From a checkpoint of a small transformer trained on Wikipedia: MLP 384 GELU.
Each number is 200 + 40 x the weight over the matrix's rms, rounded and kept within 0 to 999. Layers, rows and columns count from 0.

# layer 9 attention query, 96x96, rms 0.125, rows 68-95, columns 0-95
216,185,141,210,252,238,168,221,223,190,167,227,153,223,166,266,179,238,167,232,211,223,118,205,146,249,177,179,185,189,127,76,237,146,246,126,226,272,224,350,261,235,222,181,188,200,237,178,217,223,192,180,184,167,248,151,230,246,195,213,184,218,223,216,278,180,212,156,124,229,211,119,153,167,181,203,158,194,177,207,178,228,210,148,291,215,216,186,190,135,228,272,155,282,269,283
223,246,181,186,187,142,203,158,190,202,264,160,260,162,235,115,197,165,158,172,240,122,270,149,255,173,188,185,266,227,206,303,160,240,178,250,213,135,222,86,161,149,260,257,224,189,160,250,280,240,237,209,238,211,136,222,223,225,181,222,173,123,215,210,158,232,184,230,215,166,161,253,288,221,204,158,258,217,193,191,238,206,177,262,97,164,195,192,257,214,139,185,232,131,196,127
202,175,250,162,210,181,193,204,165,284,179,196,151,182,189,208,168,208,238,161,136,167,201,171,251,196,231,219,142,241,158,258,200,133,204,194,148,193,237,216,179,207,187,223,163,223,181,155,121,245,225,125,239,158,161,214,107,155,195,218,242,175,179,177,184,162,231,179,274,176,210,287,227,124,179,204,197,194,217,202,221,207,166,194,174,272,151,258,248,116,199,178,156,181,189,181
199,126,170,221,171,190,175,163,170,220,212,202,179,219,168,167,254,223,214,231,247,191,159,111,168,161,198,204,181,228,214,206,186,251,205,186,152,284,319,254,211,280,247,209,226,148,171,280,260,179,228,240,180,210,173,147,256,166,222,123,124,210,216,212,165,196,279,213,187,189,225,142,142,154,198,223,216,133,194,189,111,200,170,223,228,230,160,191,201,222,197,226,160,148,194,135
221,174,208,228,185,168,202,170,228,212,186,225,193,212,189,235,192,221,264,208,222,206,185,206,182,190,211,172,196,172,219,176,194,191,167,210,193,209,212,205,149,230,189,228,219,234,226,192,199,214,215,199,194,219,201,172,166,215,190,192,196,221,206,189,220,230,210,186,194,194,173,183,166,187,196,192,192,204,200,221,162,182,170,196,203,183,202,180,166,161,199,172,191,207,217,223
184,188,206,190,212,185,219,212,223,252,157,201,205,178,212,193,174,180,211,204,200,254,162,237,211,187,174,169,174,265,172,183,171,158,174,167,181,204,200,218,212,215,184,196,197,172,217,220,204,208,206,209,180,201,213,167,182,193,205,195,169,201,180,189,226,223,264,174,246,189,188,232,219,151,193,244,164,199,183,194,199,244,141,198,187,218,185,207,154,196,190,184,172,195,211,220
235,207,211,170,187,255,233,227,174,231,216,195,158,213,226,175,188,192,241,226,177,187,191,219,212,189,203,299,174,170,122,241,184,232,223,203,213,147,199,216,217,197,158,207,154,216,185,188,226,124,165,225,167,238,206,204,152,202,169,197,201,165,153,179,191,158,206,193,237,194,263,167,231,169,208,179,194,192,246,197,190,207,148,240,175,248,145,207,178,217,222,177,212,193,172,189
210,237,223,196,148,196,192,198,215,196,279,161,239,214,265,136,212,184,213,224,202,149,284,200,212,217,211,272,180,217,203,307,216,213,202,262,193,177,197,85,200,215,204,235,168,229,205,184,234,185,235,249,204,269,197,163,215,219,170,191,214,204,168,207,175,177,128,174,199,199,186,221,239,234,233,157,244,118,247,222,252,226,192,247,194,222,163,261,273,180,201,176,259,126,188,170
256,216,195,258,172,185,150,174,219,157,176,187,242,209,219,197,221,204,161,198,238,169,242,227,208,244,202,207,223,223,196,222,236,194,153,261,198,182,148,148,226,158,241,266,257,241,237,175,232,222,223,189,160,185,210,222,202,272,212,165,208,197,153,214,158,206,175,156,195,197,171,241,205,255,189,191,223,223,170,209,221,167,224,174,197,192,207,205,215,173,214,187,248,215,148,213
160,207,254,122,150,220,233,262,194,235,270,160,134,236,199,166,181,184,201,277,192,196,177,222,187,222,172,248,116,157,143,235,204,149,242,204,237,220,254,156,118,200,217,238,176,241,245,205,176,187,260,252,216,235,198,209,258,222,142,201,215,207,198,198,223,155,141,177,159,243,256,258,220,156,245,175,198,137,200,239,186,218,182,254,183,226,156,262,217,197,203,241,255,211,196,244
207,144,202,167,172,304,245,313,224,188,96,301,154,310,175,192,115,193,233,170,152,143,83,232,190,222,257,208,115,196,114,180,183,225,215,136,234,194,217,147,106,247,148,187,222,235,231,177,154,165,202,165,101,166,272,211,233,204,134,211,248,174,126,239,238,182,223,150,204,210,262,194,199,224,146,181,210,266,167,132,243,176,207,221,202,202,189,243,181,224,192,204,112,192,143,269
252,205,213,178,154,266,214,335,208,184,228,164,220,249,140,192,178,264,216,216,188,218,218,225,147,194,203,203,215,226,222,284,169,162,272,247,239,215,266,198,190,190,192,211,189,153,199,336,164,183,241,244,158,295,164,289,291,199,197,272,207,198,224,177,147,231,173,272,247,241,208,211,183,202,184,163,213,194,213,175,187,225,153,304,167,316,185,193,253,183,184,232,188,152,161,220
241,204,204,132,187,225,190,262,219,174,261,160,239,122,169,203,178,146,183,232,188,194,233,195,174,298,78,146,197,256,212,77,204,148,182,242,163,239,186,222,142,220,242,196,136,224,279,191,186,173,183,176,165,141,188,147,209,224,195,250,155,270,191,255,184,175,246,97,223,134,169,228,204,67,194,209,145,171,212,228,162,165,194,185,153,142,196,153,168,146,197,244,237,65,245,159
205,182,217,216,128,169,105,259,205,245,173,193,222,160,253,196,227,144,260,206,213,240,124,197,204,222,204,259,212,133,201,261,183,209,176,180,105,218,139,177,247,260,270,293,206,129,164,192,213,137,122,215,137,286,224,219,286,289,243,196,157,226,214,116,240,196,182,205,257,208,199,245,242,235,245,203,154,313,159,121,181,142,274,153,166,259,222,176,243,231,236,233,248,184,143,220
296,203,229,180,248,175,249,261,236,174,210,262,217,177,175,177,164,154,112,200,173,254,306,289,287,303,249,158,245,222,234,224,308,228,179,148,224,178,232,177,177,153,139,144,165,206,189,258,159,125,185,255,133,113,223,158,170,169,133,207,303,214,226,222,158,194,203,231,241,124,218,232,202,199,192,192,154,100,211,274,152,201,209,246,116,182,252,155,207,177,130,186,200,130,164,184
239,202,233,193,308,261,266,184,218,144,209,200,186,216,188,219,223,286,204,234,141,125,253,131,232,248,253,168,199,212,140,159,179,240,164,190,112,245,236,191,151,175,128,209,213,138,272,210,78,132,155,205,154,213,185,234,184,212,227,141,192,236,176,114,165,218,202,177,202,173,219,150,171,196,180,191,215,244,208,233,290,137,249,127,201,185,264,290,178,228,217,123,214,228,214,178
152,269,177,130,208,129,230,194,226,187,166,177,188,164,228,177,198,229,200,225,124,195,231,200,129,116,269,189,207,278,252,160,184,110,240,218,129,193,174,235,201,194,198,210,147,272,220,176,136,192,196,146,144,205,245,189,163,125,229,165,151,253,221,263,235,263,177,204,213,229,223,131,190,170,126,238,237,259,182,163,214,199,229,157,192,190,122,199,253,202,139,206,179,208,270,211
223,98,260,144,178,166,179,258,266,303,271,239,222,177,211,153,152,312,166,166,261,212,201,143,221,177,178,266,171,181,157,248,148,187,222,240,208,237,307,206,199,238,255,145,253,131,156,307,199,203,166,180,241,203,174,220,275,201,184,166,170,140,318,286,234,163,174,256,186,254,209,154,219,82,178,139,233,152,214,191,277,236,217,175,235,177,208,243,207,198,259,185,160,245,177,155
122,198,144,143,172,248,220,297,183,166,210,172,243,163,195,137,151,205,176,212,247,200,263,129,295,131,260,182,208,138,155,159,178,156,202,260,130,251,208,213,195,262,214,231,238,208,219,217,197,168,203,189,168,246,311,193,267,250,204,102,233,181,169,174,177,229,174,181,221,257,168,173,189,100,202,262,193,213,163,217,149,258,190,174,204,179,216,227,203,215,198,163,207,248,189,223
182,181,235,168,146,292,179,263,214,204,127,211,205,239,205,284,176,190,203,202,157,240,241,217,216,140,237,249,130,231,149,175,218,200,207,244,201,214,116,177,250,293,243,135,218,176,236,199,155,158,208,143,220,230,179,165,157,284,189,200,264,212,235,221,170,138,237,183,172,178,198,199,157,146,247,174,160,170,205,164,216,255,174,228,165,200,286,243,173,201,215,114,172,193,143,189
189,164,198,159,166,223,197,216,225,162,179,195,254,295,145,137,196,179,189,176,160,133,159,246,170,270,172,202,216,204,164,237,146,162,142,149,182,199,223,105,217,199,239,232,201,241,167,212,245,228,211,175,178,243,175,229,139,123,235,297,286,218,191,218,168,183,202,197,195,197,298,252,223,181,182,242,175,165,162,196,219,231,69,216,147,204,168,206,203,195,214,221,121,215,194,266
334,191,232,197,103,173,216,70,163,218,316,226,205,146,211,206,209,156,209,243,220,242,175,216,182,211,230,246,210,221,222,227,213,211,254,269,170,168,201,246,266,168,123,194,222,164,259,246,216,152,250,284,174,304,121,150,155,169,220,214,154,241,195,147,245,203,162,222,215,213,221,155,138,246,245,210,167,234,237,259,213,255,280,186,230,146,149,168,221,246,228,252,191,178,254,211
238,163,233,156,159,165,272,166,171,137,154,224,155,318,163,209,158,225,224,196,209,155,138,196,195,230,254,225,246,199,177,188,205,246,251,223,187,235,163,222,176,214,168,166,228,168,173,247,205,225,230,174,205,209,229,312,171,163,194,264,168,165,247,192,237,193,206,217,221,218,206,236,235,271,223,186,178,170,178,177,243,212,196,189,225,164,193,249,168,234,195,165,259,152,196,196
181,220,206,204,225,184,277,184,147,225,209,216,212,146,203,248,256,198,181,183,129,214,230,236,244,223,276,271,175,218,218,251,214,211,225,248,255,235,227,176,230,211,244,154,183,299,269,226,157,239,178,174,152,187,229,136,199,184,241,144,234,166,176,171,130,247,151,186,215,228,186,176,249,138,169,177,209,166,219,164,314,233,135,190,190,227,158,201,265,175,139,208,233,159,245,189
225,222,231,183,243,220,221,272,153,197,113,255,143,223,218,157,196,227,240,247,217,154,125,168,198,203,273,194,229,188,163,184,282,113,263,237,220,253,147,150,256,149,233,206,165,266,203,182,251,199,253,202,228,237,243,264,161,253,244,210,197,126,198,229,271,212,221,212,221,186,245,154,211,177,178,196,119,212,287,186,268,244,118,92,168,213,166,218,162,87,236,206,197,288,153,269
186,189,200,291,274,273,271,292,238,137,146,164,208,185,295,130,169,169,199,287,241,181,148,259,283,171,155,245,280,129,255,288,186,219,191,205,275,182,183,191,170,260,267,255,219,283,263,285,149,180,192,185,247,187,173,146,261,248,208,192,254,213,211,199,197,168,301,194,207,211,256,178,272,214,163,141,204,325,247,169,301,201,146,144,130,174,287,138,82,190,172,137,207,166,185,158
231,201,164,185,271,130,224,158,237,159,282,199,175,229,244,265,204,188,148,178,249,293,197,206,152,181,129,112,232,192,309,155,301,143,229,191,255,224,220,259,272,186,166,203,195,178,177,250,183,167,275,243,198,172,260,156,234,261,182,255,86,201,212,191,200,207,148,230,219,158,291,230,200,212,227,154,207,125,216,170,140,191,244,245,166,188,161,164,166,252,249,198,204,218,238,195
181,178,163,147,227,180,130,172,170,108,194,150,213,189,234,150,241,206,134,224,186,179,208,169,241,245,217,245,241,227,159,157,167,269,227,149,160,208,191,195,236,205,175,227,172,156,283,86,198,176,144,272,236,232,159,140,192,201,235,277,207,146,215,196,145,262,122,219,155,202,237,139,140,218,163,224,219,215,190,197,118,177,187,163,246,197,168,196,183,184,237,175,182,196,324,97